config.yaml
num_key_value_heads: 2
head_dim: 64
norm: "layernorm"
bias: "none"
init_std_down: 0.0
lr_mult_down: 3.0
beta1: 0.9
warmup_steps: 200
schedule: "wsd"
decay_shape: "linear"
max_seq_len: 1024
z_loss: 1e-05
train_tokens: 400700000
max_steps: 12229
Each number is 128 + 24 x the weight over the matrix's rms, rounded and kept within 0 to 255. Layers, rows and columns count from 0.

# layer 2 MLP up, 1792x448, rms 0.0779, rows 1625-1677, columns 256-319
[[107 194 122 134 132 122 134 124 186 149  92 168 104 135 182 164 146  91 191  94 119 131 130  78 117  63  95 145 106 139  80 108  78 144  92 142  77  75 130  54 149 117 141  91 114 163 116 166 115  98  93 163 134  89 118  98 132 106 201 144 103 140 188 118]
 [130 106 119 115 105 169  95 157 133  88 113 105 103 113 158 131 143 114 169 179  87 152 132 104  98  99 115 135 145 110 170 133 114 146 141 142 107 189 153 131 104  99 117 119 204 108 151 138 179 104 140 137 141 149 155 136 138 111 139  78 167 111 130 125]
 [138 125 113 138 126 131 134 129 129 125 127 116 110 143 135 134 114 114 138 146 127 122 142 146 128 122 127 147 116 136 129 135 126 124 139 137 121  93 113 126 130 130 125 132 132 125 112 117 113 111 121 134 117 130 116 126 141 131 135 140 132 131 144 139]
 [157 108 127 132 172 172 121 123 107 138 140 131 104 120 104 102 134 121 137 157 137 117  80 116 100 146  97 141 164 149 119 111 143 109 142 186 146 125 136 167  86 123 161 118 133 117 134 148 181 142 131 114 103 157 102 142 114 112 141 124 156 174 119  91]
 [125  78 109 114 133 115 110 163 146 151 149 135 119 135 132 196 136 179  69  85 155 154 134 102  75 150 136 109  62 144 170 211  91 159 176 124  82 133 148 172 160  77 137 114 137 117 123 148 160 138  94 110 162 119 106 138 130 101  94  80 144 136 117 126]
 [ 99 116 149 146 154 122 133 148 136 114 134 102 136 134 130 140 143 131  99 136 143 141 125 128 139 106 117 109 150 125  96 146 138 141 110 147 104 120 107 125 137 123 141 138 115 149 131 147 145 155 124 125 111 138 106 111 126  82 121 143 115 163  75 116]
 [184 205 166 122  79 107  61 117 182 139 123 186 111 149  99 103 173 123 153 103 191 142 132  80 105 138 104  79 115  73  89 132 174 160 116  85 133  93 147 108  99 156 119 122 101 109 116 151 142 132 144 104 158  69 217 199 168  79  54 131 145  58 152 160]
 [144 120 113 149 150  90 135 160 110 104 171 168 101  98 136 129  94  68 213 105 146 159  93 108  98 114 155  77 108 126  96 123 126 103 123 113 129 169 164 128 156  92 180 117  63  74 134 137 137 105 117 121 134 122 141  81 104 182 167  75  86 125 142 113]
 [ 92 149 159 126 155 102 188 132 154 136 120  63 154 109 134  89 141 141 142 108 130 117 144 159  81  81 132 115 118 110 118 125 161 129 144 146  78  89 109 135 113 160 139 105  46 111 106  75 122 149 100 120 122 118 121  94 119 120  88 164 115  96 113 132]
 [ 96 109 142  95 121  93 115 120 142 107  91  91  95 120 168 123 107 116 108 159 119  81 138  94 124  95  99 120  99 138 114 135 133 114 136  91 134 116 163 142  96 147 158 100 150 104 136  78 100 101  83 110 133 104 117 101 135 109 159 118  94 149 141 136]
 [ 98 186  88  73 120 157 108 127 166 122 118  93  83 160  81 154 146 122 139 140  84 104 124  92 130  93 139 121  91  87 107 147 142 136 164 125 128 148 170 140  67 141 127 127 124 140 123  58 148 164 162 148 117 119  68 131 179 123  88 198 120 107 151 128]
 [146 163 167 122 165 158 144 116 102 127  84 143 149 197 158 126 129  79 156 149 148  88  82  85  86 106  95 142 155 102 101 142 155 148 116 131 150  50 151  79 131 142 147 169  93 134 150  95 129 159 119 123  91 103 119 147 129 144  98 145 114 146  98 149]
 [142 131 142 126 144 174 143  80 112  67 128 140 140 142 117 103 115  99 168 148 180 118 125 199 116 153 184 175 120  63 129 121 185 160 131 115 111 139 198 137  75 144 143  90 163 139 173 129 159 110 169 116 158 149 164 127  51 186  98  97 139 160 214 118]
 [126 115 131 115 137 122 145 129  97 112 113 134 177 116 122 131 161 160 121 139 149 127 120 156 125 147 139 103 132 128 130 152 137 155 113 128 116 121 135 128 126 135 129 133 127 124 118 131 150 133 119 119 138 114 141 103 155 109 137 109 141 134  91 127]
 [128 130 121 140 114 130 148 110 131 100 129 130 135 131 132 123 142 129 120 137 123 156 153 134 128 131  93 114 147 101 123 138 122 130 122 125 113 127 141 124 109 136 118 117 125 136 143 151 138 139 136 147 103  98 139 130 140 155 135 129 127 109 138 113]
 [157 133 111  84  81 129 179 120 151 121 155 111 147 123 145 105 130 114 129  75 121 129 103 150 158 188  75 126 131 106 136 150  74 119 145 126 158  98 131 103 144 128 123 117 153 139 138 163 141  94 143 150 104 122 156 139 137 103 122 119 123 130 123 105]
 [166 140 153 125 114 118 138 146 137 126 155  99 133 127 150 153 115 115 119 133 136 147 118 136 162 128 112 142 114 129 118 163 132 147 108  93 136 143 124 118 116 107 123  86 149 100 111 102 135 162 127 147 129 131 156 128 139 130 154 135 136 135 120 157]
 [154 117 157 141 139 121 143 120 127 142  97 148 111 136 105 106 136 126 121 149  85 129 135 144 129 138 110 128 137 153 168 166 143 128 149 114 128 152 143 106 128  72 108 126 136 130 120 139 138 158 123 115 127 114 131 161 138 135 129 137 119 119 158 100]
 [139  96 113 109 118 119 179 120 116 123 109 127 138 137 122 112 111 116 103 129 156  93 135 124 134 140 134 135 113 120 119 117 156 108 133 140 128 132 141 152 141 137 100 152 116 107 105 155 116 163 148 136 122  76 119 156 137 155 129 149 106 131 120 139]
 [175 109 136 135  40 146  97 129 134 148  93 128 114 124  92  75 108 106 104 108 173 121 129 131  78 140  68 188 109 104 100  73  98 144 136 125 141 116 137 149  68 117 136  80 165 128 112 115 144 116 130 128 138 133 126 158 147  96 106 110 109 140 122 131]
 [145 153 127 137 105 130 140 113 160 104 146 136  52 123  71  78  87 142 186 122 123 137 121 128  99 177 117  91 142 155 119 147 110 134 144 105 138 136 128 153 135 152 115 182 116 128 166 148 130 109 163  91 153 128 143 163 151  87  89 145 102 130 103 156]
 [133  80 148 117 143 128  96 124 101 124 133 137 159 150 129 115 106 113 142 138 138 136 129 201 125 104 140 114 113 143 109 142 135 115 131 162 134 121 132 126 146 125 149 139 147 136 157 156 158 140 109 134 148 127 129 116 138 130 131  96 116 136  95 107]
 [ 90 123 170 138 142  97 138 147  85 115 123 151 138 142 126 103 168  80 127 116 136 109 139 141 122 121 151 143 170 133 176 151 118 128 112 121  98 101 125 114 136  85 246 124 118 144 158 103  87 182 134 143 178 118 111 147 160 182 131 134 121 134 121 100]
 [ 96 133 102 143 117 119 133 128 127 126 110 138 148 164 147 126 111 108 146 172 146 169 137 159 134 153 137 132 135 146 144 158 114 138 115 146 161 128 119 134 163 113 152 112 148 113  73 165  93 118 132 169 134 144 128 115 138 130 135 126 127  97 148  96]
 [133 160 127 134 110 104 114 161 124 168 145 116  81 150 144  64  88 112  84 167 138 134  98 156 163 163  95 156  63 142 138  99 122 117  97 146 120 102 110 102 102  94 128 128 126 146 113 158 161 144 156 110 132 138 142 130 136 119 161 132  84 128 132 142]
 [131 120 138 139 134 100  92 116 108 128 131 157 158 130 152 111 123 121 156 125 108 123 131 136 100 121 125  92 135 138 103 118 110 114 105 127 123 154 133 123 107 126 130 113 134 159 121 114 146 143 140 114 121 121 109 103 154 132 123 141 131 133 115 131]
 [ 83 116 146 149 134 101 136 124 146 132 142 128 120 129 101 123 123 139 107 126 114 104 140 142 132 127 112 132 121 106 140 166 148 141 104 182 106 121 109 107 106 109 169 129 132  94 130 122 127 164 116 141 150 149 123  90 101 118 142 156 105 118  92 139]
 [154 142 160  95 124 145 140 113 151 147 151 125 140 146 134 104 146 138 123 128 111 146 131 155 103 144 144 121 114 127 134 140 148 134 127 112 144 148 143 104 179 129 131 114 111 104 141 117 128  96 140 135 101 167 150 143 114  97 131 137 159 137 143 128]
 [133 148 113 113 142 156 133 118 159 155 129 119 153 162 143 136 132 121 111 157 118 110 127 112 139 142  85 158 136 138 124 128 142 126 117 139  85 135 133 129 136 128 108 118 124 123 122 146  93 140 137 137 118 137 131 108 119 111  92 112 125 107 111 148]
 [101 203 140  76 106 127 100  69 186 155 119 113 120 135 174 144 110 112 162 134  82 151 141 133 152 118 120  77 162  89 187 129 173 169 146 128 153  81  66 139 129 130  69 111 128 124 171 122 136 172 173 140 159 151 129 137 103  84 110 224 211 144 111  97]
 [145 141 154 126 134 162 148 154 124 137  91 138 125 102 141 118 126 107 110 138 126 155 128 131 114 118 129 131 100  96 149 122 145 113 129 133 124 124 139 120 118 141 165  92 160 141 128  96 133 136 153 110 153 121 153 104 137 123 122 142 121 151 150 161]
 [166  96 134 132 116 167 141 121 169  93  85 104 129 146 132 141 155 108 120 137 113 127 158 128 125  96 136 129 126  90 171 132 169 126 126 120 128 122 123 158 121 130 120 147 109 101  97 139 148 143 139 125 129 150 137 111  92 125 128 183 131  93 138 120]
 [ 50 154  22 106 133 119 105 154  84 202 149 175 116 122 107 102 143 136 122 106  67 125 101 179 146 190  80 133 170 181 189  68 111  93  82  74  77  36 139 128 132 129 125 125  30 122 153 168  74 112 146 131 118 163 145 109 120 132 138 132  95 165 175  88]
 [141  95 112 142 152 133 110  96 115 154 104 105 161 125 148 108 166 122 116 133  91  84 137  93 113 179 119 100 121 146  98 129 144 127 125 125 111 140 140  98 139 142  95 107 104  78 153 110 107 113 126 128 118  98 111 128 120 124 125 134 155 113 149 118]
 [134 184  76 127 106 140 102 105 166 102 146 188 138 132 166 107 148 130 100  90 110  90 139 111 150 128 108  79 111  67 133 173  99 125 104  96 131 160  95 196  94 139 147 101 143 117 134  84 130 127 165 159 158  92 146 122 204 137  59 141 150 152 161 102]
 [142 135 100 171 164 106  57  86 123 149 156 142 135 175 105 140 138 116 131 157 154  62 219 138  99  84 162 157 111  84  98 137 108 152 111 149 176 171 122 116 141 105 178  91 119  85 184 165 159 123 180 121 122 129 195 127 116 167 134  92 136  89 112 110]
 [142 127 128 146 117 148 115 152 143  91 126 139 106 116 147  91 135 132 121 123 109 151 146 117 124 134 143 120 105 124 135 106 132 121 134 133 147 129 133 117  86 135 127 159 133 118 160 109 109 166  87 140 121  88 124 154 121 141 163 136 145 106 128 127]
 [125 139 128 139 145 124 117 107 134 137 120  95 146 113 144 153 124 120 137 128 139 148 114 138 103 105 148 121 110 130 133 126 116 143 139 150 137 135 134  93 135 112 137 159 108 119 119 142 111 129 133 109 125 135 129 135 121 131 111 129 156 102  89 131]
 [142  87 128 106 113  62  84 135 126 139 118 193 123 120 163 186  69 150 108 129 138 146  97 153 125  90 134 161 105  75 115 176  89 123 183 112 131 127 168 169 116 107  98 131 100  88  86 128 104 142 152 133 130  96  91 131  75 164 162 131 142  83 135 186]
 [145 119 175 174 138 109 106 142 119 122 150 136 109 150 139 122 113  94  97 106 153 148  95 169 129 184  99 100 164 132 106 109 182 128 181 107 137 148 148 102 135 114 160 126 149 137 158  58 181 146 140 119 103 116 168 114  90  99 128 112  96 122 146 116]
 [130 160 134 146 142 145 145 176 133 112 125 121 133 112  83 143  97 155  90 107 154 137 126 120 170 126 125 139 136 111 157 113 105 106 124 139 136 128 137 131 140 114 105 134 152 109 110 150 157 161 134 126 129 130 168 120 135 113 127 162 109 131 123 155]
 [108 167 110 103 134 156 118 123 168 142 158 110 168 156 132 173 159 127 122 124 165 124 143 129 126 125 131 154 116 161 158 118 133 157  99 109 133 119 157 121 112 128  96 112 139 136 108 150 112 124 116 116  93 125 106 140 153 111 157 117 126 112 186 155]
 [142 131 153 107 107 134 126 175 139 118 119 146 152 125 113 117 128 105 112 163 140 131 112 128 131 102 121 124 127 114 136 130 125 121 135 126 144 154 134 103 127 120 110 138 117 111 132 137 110 130 119 134 145 138 105 110 135 140 120 125 138 121 112 143]
 [183  90 142 169 186 115 112 103 124 135  92 146 188 128  93 147 151 119 100 110 146 122 145 118 167 109 101 133 184 105 108 175 166 120 166 121 151 151  90 136 132  81 123 122 160 129 191 110 121  98 108  76 135 111 148 154 110 145 163 178  99 184 102 140]
 [131 110 139 152 113 115 135 135 120 128 109 151 149  99 128  91 156 135 156 138  86  92 107 141 136 123 150 139 131 128 124 133 154 162 113 157 134 112 140 108 118 148 131 140 170 136 129 103 139 150 146 147 117 114 121 146 137 147 114 129 152 137  98 138]
 [148 133 136 138 119 150 134 134 134 118 151 128 127  91  82 141 132 145 112 115 102 142 143 123 116 135 112 130 132 111 151 122 155 133 146 109 136 143 121 120 148 149 123 115 104 143 122 116 143 141 158 147 111 126 127 126 142 132 119 164 105 140 118 156]
 [120 120 120 130 116 104 142 151 184 106 142 112 140 100 141 118 158 117 151 129 141 107 133 122 119 172 106 119 129 129 156 114 148 130 120 143 122 129 128 135 121 128 130 156 127 125 148 135 131 111 138 157 109 127 146 145 129 120 152 130 127 124 109 113]
 [126 118 117 113 113 132 110  97 108 138 106 143 106 124 166 122 129 132 117 127 119 122 176 115 127 102 124 100 129  90 124 116 101 107 113 129 132 139 132 134 140  87 117 104 148 156 133 158 101 104 111 108 156  87  94 146 109 101 152  97 118 141 110 137]
 [114  94 145 138 112 145 138 124 120 114 112 143 133 152 115 124 143 132 117 104 135 139 120 145 122 139 123 122 149 135 117 131 136 127 146 123 109 130 132 115 160 120 135 115 114 129 123 130 120 111 145 141 122 128 116 118 133 136 130 158 121 122 149 113]
 [144 150 132 141  94 137 104 122 133  89 163 180 149 117 122 127 113 104 175  82 105 122 135 125 187 103 111 111 125 127  50 152  98  92 153 156 100 101  90  89 116 161 149 124 182 112 135 163 171 122 144 161 126 148 146 135 130 118 143  90 131 116 102 121]
 [ 85 133 114  94 116 130 120 170 126 203 136 115 127 145 139 139 141  98 114 145  83 156 184 131 137 112 131 156 128 140 101 140 138 159  64 115 109 115 145 109 120 135 154 105 106 109  94  91 191 104  77 149 140 104  40  88 162 137 155 139 104 158 123 129]
 [157 141 162 122 144 131 109 114 155 131 101 116  80 156 145  99 164 113 124 149 107 184 100 133  90 112  92 141 158 130 144 133 115 127 165 106 127 134 146 133  96 156 116 132 106 123 111 121 133 140 112 161 143 167 129 130 138  90 156 132 167 121 114 133]
 [120 147 107 121 123 134 114 156 117  94 118 143 121 124 113 132 106 102 149 107 108 154 186 149 138 121 169 133 154 117 119 105 116 149 141 129 113 142 132 130 130 141 159  83 133 135 165 151 126 108 163 110 117 143 119 120 130 190  73 167 138  81 111 148]]
# layer 2 MLP down (transposed), 1792x448, rms 0.116, rows 1625-1676, columns 256-319
[[ 91  89  96  96 121 112 101 114  64 183 161 164 119 100 128 106 110  82  92 132 111 138 159 156 177 178 173 157 119 125 178 181 133 140 144  74 134 191 100 145 110 150 171 100  90 161 142  87 126 133  99  71 129 144 112 200  85 113 135  80 149  42  82 121]
 [110 155 134 145 147 123 153 163 110 190 127 128 147 118 140  94 102 139  81  92 164 123 141 137 102  83 126 130 122 118 108 177 101 144 149 116 118 140 118 118 133 148 137 147 138 168 131 122  70 127 126 138  83 112 124 102 142 143 109 156  95 161 108 129]
 [146 146 121 124 134 130 135 122 123 131 122 109 129 108 124 120 131 139 107 125 131 126 123 112 125 130 121 123  99 124 119 139 115 126 143 135 116 122 128 121 144 109 119 114 118 130 135 154 126 123 134 126 115 116 127 124 121 123 147 121 126 126 125 111]
 [107 149 145 131  96 132 141 145 133 147 118 129 105  87 114 142  99 138 126 122 137 120 137 148 133 140 114 101 150 116 128 136 112 119 128 114 123 125 145 118 120 130 113 155 129 108 127 140  98 164 140 127 137 108 135 121 123 151 140 162 131 148 127 163]
 [146 123 203 127 122 152  79 124 156 102 185  93  57 204 160 135 146 174 125 169  81 141  97 149 140 109 120 121 123 100 159  67  86 111  85 121 156 122 113  79 141 137 159 126 157 133 125 118  82  94 131 105  75 142 193  65 135 169 131 106 153 133 142 126]
 [132 131 138 120 127 143 120 121 130 140 136 133 108 117 121 128 125 125 131 104 122 129 144 126 118 129 129 117 112 140 113 119 125 122 107 116 139 146 135 122 116 165 134 126 122 125 132 132 145 109 138 145 161 121 128 118 114 153 129 134 142 122 158 124]
 [134  86 111 155 138 169 121 121 124 108 108 162  77 108 141 138  87 138 121 170  80  60 110 152 184  70 136 192 129 144 124  97 103  66 126 113  91 160 145 127 112 188 115 141  97 174 134 149 116 103 110 121  59 155 116  53 145 118 106 129 139 172 134 121]
 [204 123 103 157 101  84 144 151  75 168  77 119 133 109 201 136 116 157 139 185  70 138 164 107 137 156 162 123 105  99  87 157 115 159 115 145 209 134 151 113  78  86 187 137 159 128 185 120 129  93 104 144 122 138 177 161 125 157  74 128 113 141 165 173]
 [106 133 124 118 134 140 153 171 104 118 103 106 201  91 127  89 121 134 178  77 105 147 109 167 122  84 153 131 109  55 107 160 160  87 116 157  74 138 130 107 113 149 136 121 103 123 101 124 172 149 138 139 105 159 139 131 142 140 202 134  97 162 200 111]
 [139 118 127  98 104 117 135  83 130 141 131 134  99 121 117 128  83 154 122 134 118 130 142 153 120 116 127 103  94 116 114  97 144 120 137 124 134  76 142 140  73 138 100 145 155 164  95 175 128 147 152 143 116 157 124 101 118 131 131 143 147 114 147 134]
 [159 139 148 158 123  80 181 105 169 118 140  92 130 159 107 106 122 163 101 196 176 109  76 120 125  94  76 102 187 173 152 120 111 206 174  71  53  76  81 157 127 126 105 168 136 102 123 175 144 122  59  68 150 129 179 149 159 128 171 129 158 102 134 112]
 [154 160 172 187 167 203  43 121 152  99 137 108 122 138 134 108 119 129 130 114 149 111  96 163 134 109 118 119 112 140 150 121 208 143 171 130  89  88 176 127 155 172 106 160 187 146 119 114 108 138  92 152  97 102 106  75 172 108 140 141  73  88 135 109]
 [120 126 124 139 163 127 133 158 116 159  92 133 132  88 177 183 115 147  85  58  87 141 126 102 129 100 111 105 152 136 172 108 109  79 103 138  98 132 103 107 148  98 117 121 135 116 105 123  97 129  92 136 127 157 136  74 164 112 150 179 132 130  47 128]
 [126 143 119 140 132 106 129 147 139 149 120 152 126 126 133 157 115 111 136 114 111 121 144  98 141 115 128 143 121 138 117 104 141 135 144 142 102 133 127 127 118 152 152 119 140 143 137 125 133 130 122 134 145 142 121 130 127 135 127 123 129 130 131 119]
 [124 129 119 133 141 148 109 147 114 156  98 110 117 126 134 129 112 131 136 127 130 125 114 115 142 131 139 146 119 152 139 113 139 122 123 109 134 141 134 145 147 125 131 130 141 138 114 123 127 122 124 104 140 155 122 120 118 131 132 123 142 141 113 122]
 [147 124 150 108 161  94 118 158 110 140 128 154 104 103 111 146 130 158 141 143 133 112 136 132 102 112 165 122  85 153 128 117 159 118 155 120 105 123 128 153 148 126 109  94 125 136 135  78 114 139 113 111 137 124 140 126 124 160 151 190  95 126 125 124]
 [124 135 148 103 131 124 138 144 141 131 115 136 134 115 127  91 146 163 108  96 130 109 149 168  98 123 125 137 152 134 106  70 133 163  89 132 122 102 139 171 100 131 108 152 169 148 143 127 149 124 160 124  99 113 149 150 132 127  93 120 132 165 148 101]
 [129 102 119 113 125 141 124 157 118 179 124 100 143  91 165 131 146 114 136 138 134 112 160 108 130 158 122 112 142 142 115 151 145 115 123 124 117 119 120 115 113 136 154 115 153 151 157 133 145 147 120 136 148 131 155  95 111 121 134 121 131 134 120 122]
 [156  99 121 140 190 127 108 115 131 184 145 124 113 151 155 103 138 134 122 125 151  91 156  91 126 135 151 111 151 129  73 150  81  97 118  95 107  74 130  82 112 134 145 107  68 109 124  89 104 139 168 149 155 134 159 145 154 128 150 102 127 164 121 159]
 [140 173 104 117 147 170 118 148 128 124 103 159 146 141 185 179 101 156  92 132  97 110 137 116 110 119 158 136 145  87 150 175 121 145 106 116 109 123 194 118 132 114 142 126 124 114 156 109 167 163 128 151 180 135 144  99 142 112 122 141 127 128  72 121]
 [150  95 126 112 142 135 114 135 128 146 110  84 138 160 123 126 133 169 187 128 139 177 117 120 125 161 172 107 128 154 107 167 106 141 122 148 162 150 100 126 150 151 143 154 138  89  90 153  76 133 136 100  89 154 136  84  73 155 100  93 230  92 133  88]
 [147 136 119 105 124 121 154 130 130 146 109 114 126 110 134 156 148 152 106 121 128 137 131  72 122 132 116 115 151 103 123 133 139 135 128 131 131 112 148 122 141 119 115 121 123 109 104 104 122 120 134 132 121 140 122 127 118 119 116 146 147 125 166 143]
 [113 104 132 137 138 132 120  74 149  88 139  55 146 135  70 139 145 151 117 117 153 136 126 100 120 129 133 174 100 134 144 121 168 177 144 102 116 130 142 104 123 155 117 148 127 145 117 146 106  90 108 120 116 147 136 132 121  85 135 151  96 166  79 148]
 [148 110 133 129 136 130 137 141 123 122 128 149 134  78 109 111 140 112 127  98 122 144 113 110 109 137 104 149 140  95 131 106 123 129 117 110 104 120 131 106 114 142 119 130 115 110 146 116 141 156  99 126 142 129 145 129  96 113 121 103 129 168 109 105]
 [ 62 172 170 138 107 166 106 131 104 134  75 106 110 141 153  93 138 121  75 141 102 120 146 104 154 137 155 140 116 124  89 108 127 139 181 156 127 179 134 169 157  16 136 129  99 139 134 149 160 115 144 165 117 114 122 153 145  87 181 116 111 126  84 105]
 [ 99 139 114 132 111 138 106 120 156 125 104 124 145 129  93 155 124 132 122 146 139 136 134 132 120 129 112 115 114 137 152 119 142  97 149  79 126 106 127 159 123 116 127 126 145 126 132 133  82 134 153 133 172 121 113 159 119 131 139 123 135 129 164 144]
 [152 161 141 130 140 173 149 123 141 117 154 135  90 146  58 126 177 160 117 102 105 128 161 116 151 136 111  92 118 116 125 126 143 117 157 158 131 125 133 133 146 137 124 135 104 103 132 138 111 124 123 132 130 143 105 140 133 136 155 104 146  99 172 141]
 [123 106 120 147 126 132 147 144 113 108 117 106 131 138 120 113 140  97 134 123 113 138 119 126 124 134 119 160 143 114 110 127 158  80 144 117  80 107 135 127 130 107 114 130 117 130 131 119 145 108 143 133 158 129 148 109 137 127 128 143 122 109 109 127]
 [107 120 163 116 169 160 131 107 125 124 129 121 143 129 112 107 112 123 145 134 131  95 101 145 117 128 142 108 104 147 103 104 123 140 132 131 112 107 157 139 128 114 150 119 103 101 131 111 139 155 130 126 151 127 112 165 128 166 149 141 140 144 120  97]
 [194 133 123 232 155 183 153  18 169 105 115 198 117  91 206 162  69  92  49 108 175 113 133  79 102 194 157 127  30  61 133  93  60 136 108  99  59 136 109 179  72  88 137  74  77 151 127 109  91 184  79 131 146 120 148  91 131 161 128 224 136 129 126  66]
 [124 163 123 123 100 115 112 137 153 144  91 146 108 125 144 133 103 110 116 137 147 151 103 137 129 148  76 120 133 150 131 131 110 129 136 119 114 136 147 147 117 126 116 113 119 145 103 131 145 153 123 136 150 116 105 112 131 103 133 135 125 122 120 132]
 [157 161 120 169 104 120 111 162 151 129 123  99 115  98 150 113 133 156 168 155  96 136 119 141 125 137 117 107 118 145 130 131 120 102 112 142 140 118 131 123 159 127 109 108 142 125 114 107 135 157 145 130 122 148  95 119 130 123 148 141 133 153 136 144]
 [122 146 148 152 147 194 141  93 149 108 153 138 184 219 129 100  82  61 112 162 145 151 133 183  75 125 115  86 126 124 144 136 100 157 204 118  91 121  99 121  99 121 212 123 140 142 102  80 129 126 171 119 230 194 115 200 118 112 157 113 137 114 122 158]
 [106 130 126 147 109 117 147 120 127 129 130 145 130 120 133 138  96 134 134 147 138 140 139 160 128 134 128 144 125 101 130 129 144 126 142 126 122 137 107 103 114 136 151 120 160 152 112 125  92 125 122 120 126 146 150 120 117 146 122 127 130 153 118 124]
 [ 85  74 139 150 120 101 159 123 104 104 133 105 106  88 126 125  57 134 123 118 118 142 161 170 109 112 163 163 136 156 125  82 152 118 151 112 108 140 134 128 105  52 148 130 120 109 143 139 128 118 139 116 138 158 105 162  85 170 146 167 151 137 121 171]
 [144 129 196  77 106 149 184 124 160 122  87 151 141 140  91 138  95 179 111  99 166 157  66 105  98 173 106  96 134 112 111 164 133 107 109 140 112  69 158 162 114 154 102 127 134 138 125 144 102 180 150 105 149 114  56 183 157  86 127 128 108  73  76 175]
 [138 127 136 135 137 119 132 152 128 126 131 133 122 129 125 137 133 126 149 106 145 140 152 115 163 126 115 120 123 127 114 131 127 148 142 128 118 146 140 137 127 158 150 134 140 127 101 104 154  91 158 124 109 156 132 126 115 101 100 111 138 113 113 109]
 [162 175 128 135 123 107 159 126 127 122 152 133 118  99 115 139 167 140 116 149 125 158 135 110 113 118 154 149 107 133 118  97 141 122 151 129 146 144 119 142 105 132 102 118 121 112 126 111 154 130 140 121 100 123 112 123 120 119 156 133 125 143 118 108]
 [115 199  88 176 144 149 111  82 148 147 175  98 123  85  64  83 210  74 110 104 113 187  98  90 126 132 165 127 186 172  89  83 115 130 117 129 133 129 118 111 110  95 193 133 173 147 172 124 165  98 157 110 151 149 122 144 128 102 170 131  67 108 105  94]
 [135 100  99 158 121 112 170 154 179 115 121 162 145 126 111 144 153 145 144 121 112 167 134 117 140 136 142 128  96 146 129 115  70 180 170 137 134 106 105  61 126 164  99 146 134 136 122 159 142 130 110 119 142 140 146  95 107 179 137 107 147 135 139 112]
 [124  92 142 115 122 129 135 129 107 151 116 180 132 157 145 106 138 103 154 159 136 110 132 155 105 134 118 117 127 132 121 101 134 158  97 115 140 135 130 154 132 149 153 112 106 115 143 107 103 122 128 124 148 130 138 155 125 104 114 115 145 124 166 134]
 [156  92 153 127 112 126 141 122 123 132 132 131  90 128 141  76  93 125 150 143 121 139 130 152 115 118 126 121 172  87 151 157 143 119 157 105 107  83  94 156 149 114 182 142 102 104 161 105 135 170 124 114 147 120 122 134 131 153 105 127 126 124 123 142]
 [123 121 129 144 129 152 133 143 121 147 139 119 132 132 124 129 128 142 134 110 128 123 134 136 123 143  94 139 117 145 128 135 139 129 138 125 111 115 151 136 111 133 147 133 127 149 120 143 133 130 141 124 111 135 123 114 132 106 167 123 120 124 130 132]
 [103 133 107 149 150 136 130  76  69  87 103 123  64 147 131 134 107 102 189 108 115 172 137  94 114 172 102 110  65 105 103  94 142  92 104 127  65 149 118 121 125 176 126 175  57 125 115 139 128 109 136 172  82  84 120  93 136 113 133 102 170  88 119 143]
 [115 120 144 141 116 113 121 132 136 127 128 126 105 118 108 152 166 111 127 145 161 137 152 167 116 121 116 102 142 131 122 162 146 126 147 126 130 141 126 159 167 102 132 132 122 127 130 110  90 112 130 125 124 150 120 114 137 131 160 136 121 118 142 103]
 [ 78 146 153 152 111 160 138 126 110 113 114 134 103 140 114 115 140 144 150 109 119 122 138 113 128 106 120 135 125 134 119 132 137  68 167 110 125 141 121  80 112 130 154 109 123 158 103 153 116 139 155 139 127 121 115 194 140 112 160  87 164 151 146  90]
 [105 118 142 115 128 133 124 105 106 150 105 153 122 141 129 128 120 125 112 116 147 122 119 109 127  96 147 128 126 131 107 152 130 131 154 103 134 105 125 129 145 121 114 120 146 132 115 130 122 130 126 124 153 133 132 119 131 146 111 131 131 134 120 144]
 [100 100 124 114 135 127 138 115 152 131 179 134 117 118  89 152 154 119  98 131 110  95 125 161 107 162 149 127 171 127 117 108 138 139 155 146 127 125 146 123 108 147 111 122 108 129 118 105 118 136 126 157 102 133 112 112 163 134 125 131 142 163 104 146]
 [127 131 133 124 122 130 126 105 118 138 128 126 134 144 122 137 147 143 130 129 131 126 144 136 149 137 116 133 120 119 137 125 156 143 143 123 111 127 120 114 175 131 108 109 139 119 123 109 119 125 130 139 136 136 133 124 139 135 134 148 107 117 131 114]
 [ 95 115 150 152 168  94 143 174 100  83 146 140 139 118 170  88 119 147 131  99 155  82 134 124  88 119 101 107 136 101 201 112 135 126  94  91 152 125 102 141 118 123 110 153 168 159 113 139 107 161 122 158 136 111 111 101 101 136  75 169  83 121 142 155]
 [155 148 124 114 177 121 171 110 136 102 113 141  93  95 140 121 118 174 144 105 142 132 130 120  97 174 128 118 106 145 123  76 118  87 152 163 125 170 107 149 204  94 158 154 149 120 171 163 113 176 139 151 109 127 136 151 101 148 104 140 141  97 132  69]
 [112 114 137 147 123 153 135 149 122 112 136 132 107 150 108 112 142 153 104 115 139 133 169 113 125 128 146 138 109 120 106 109 122 112 134 132 129 101 151 134 119 126 113 127 141 106 118 150 133 128 130 133 117 116 127 121 115 135 127 130 118 151 170 111]]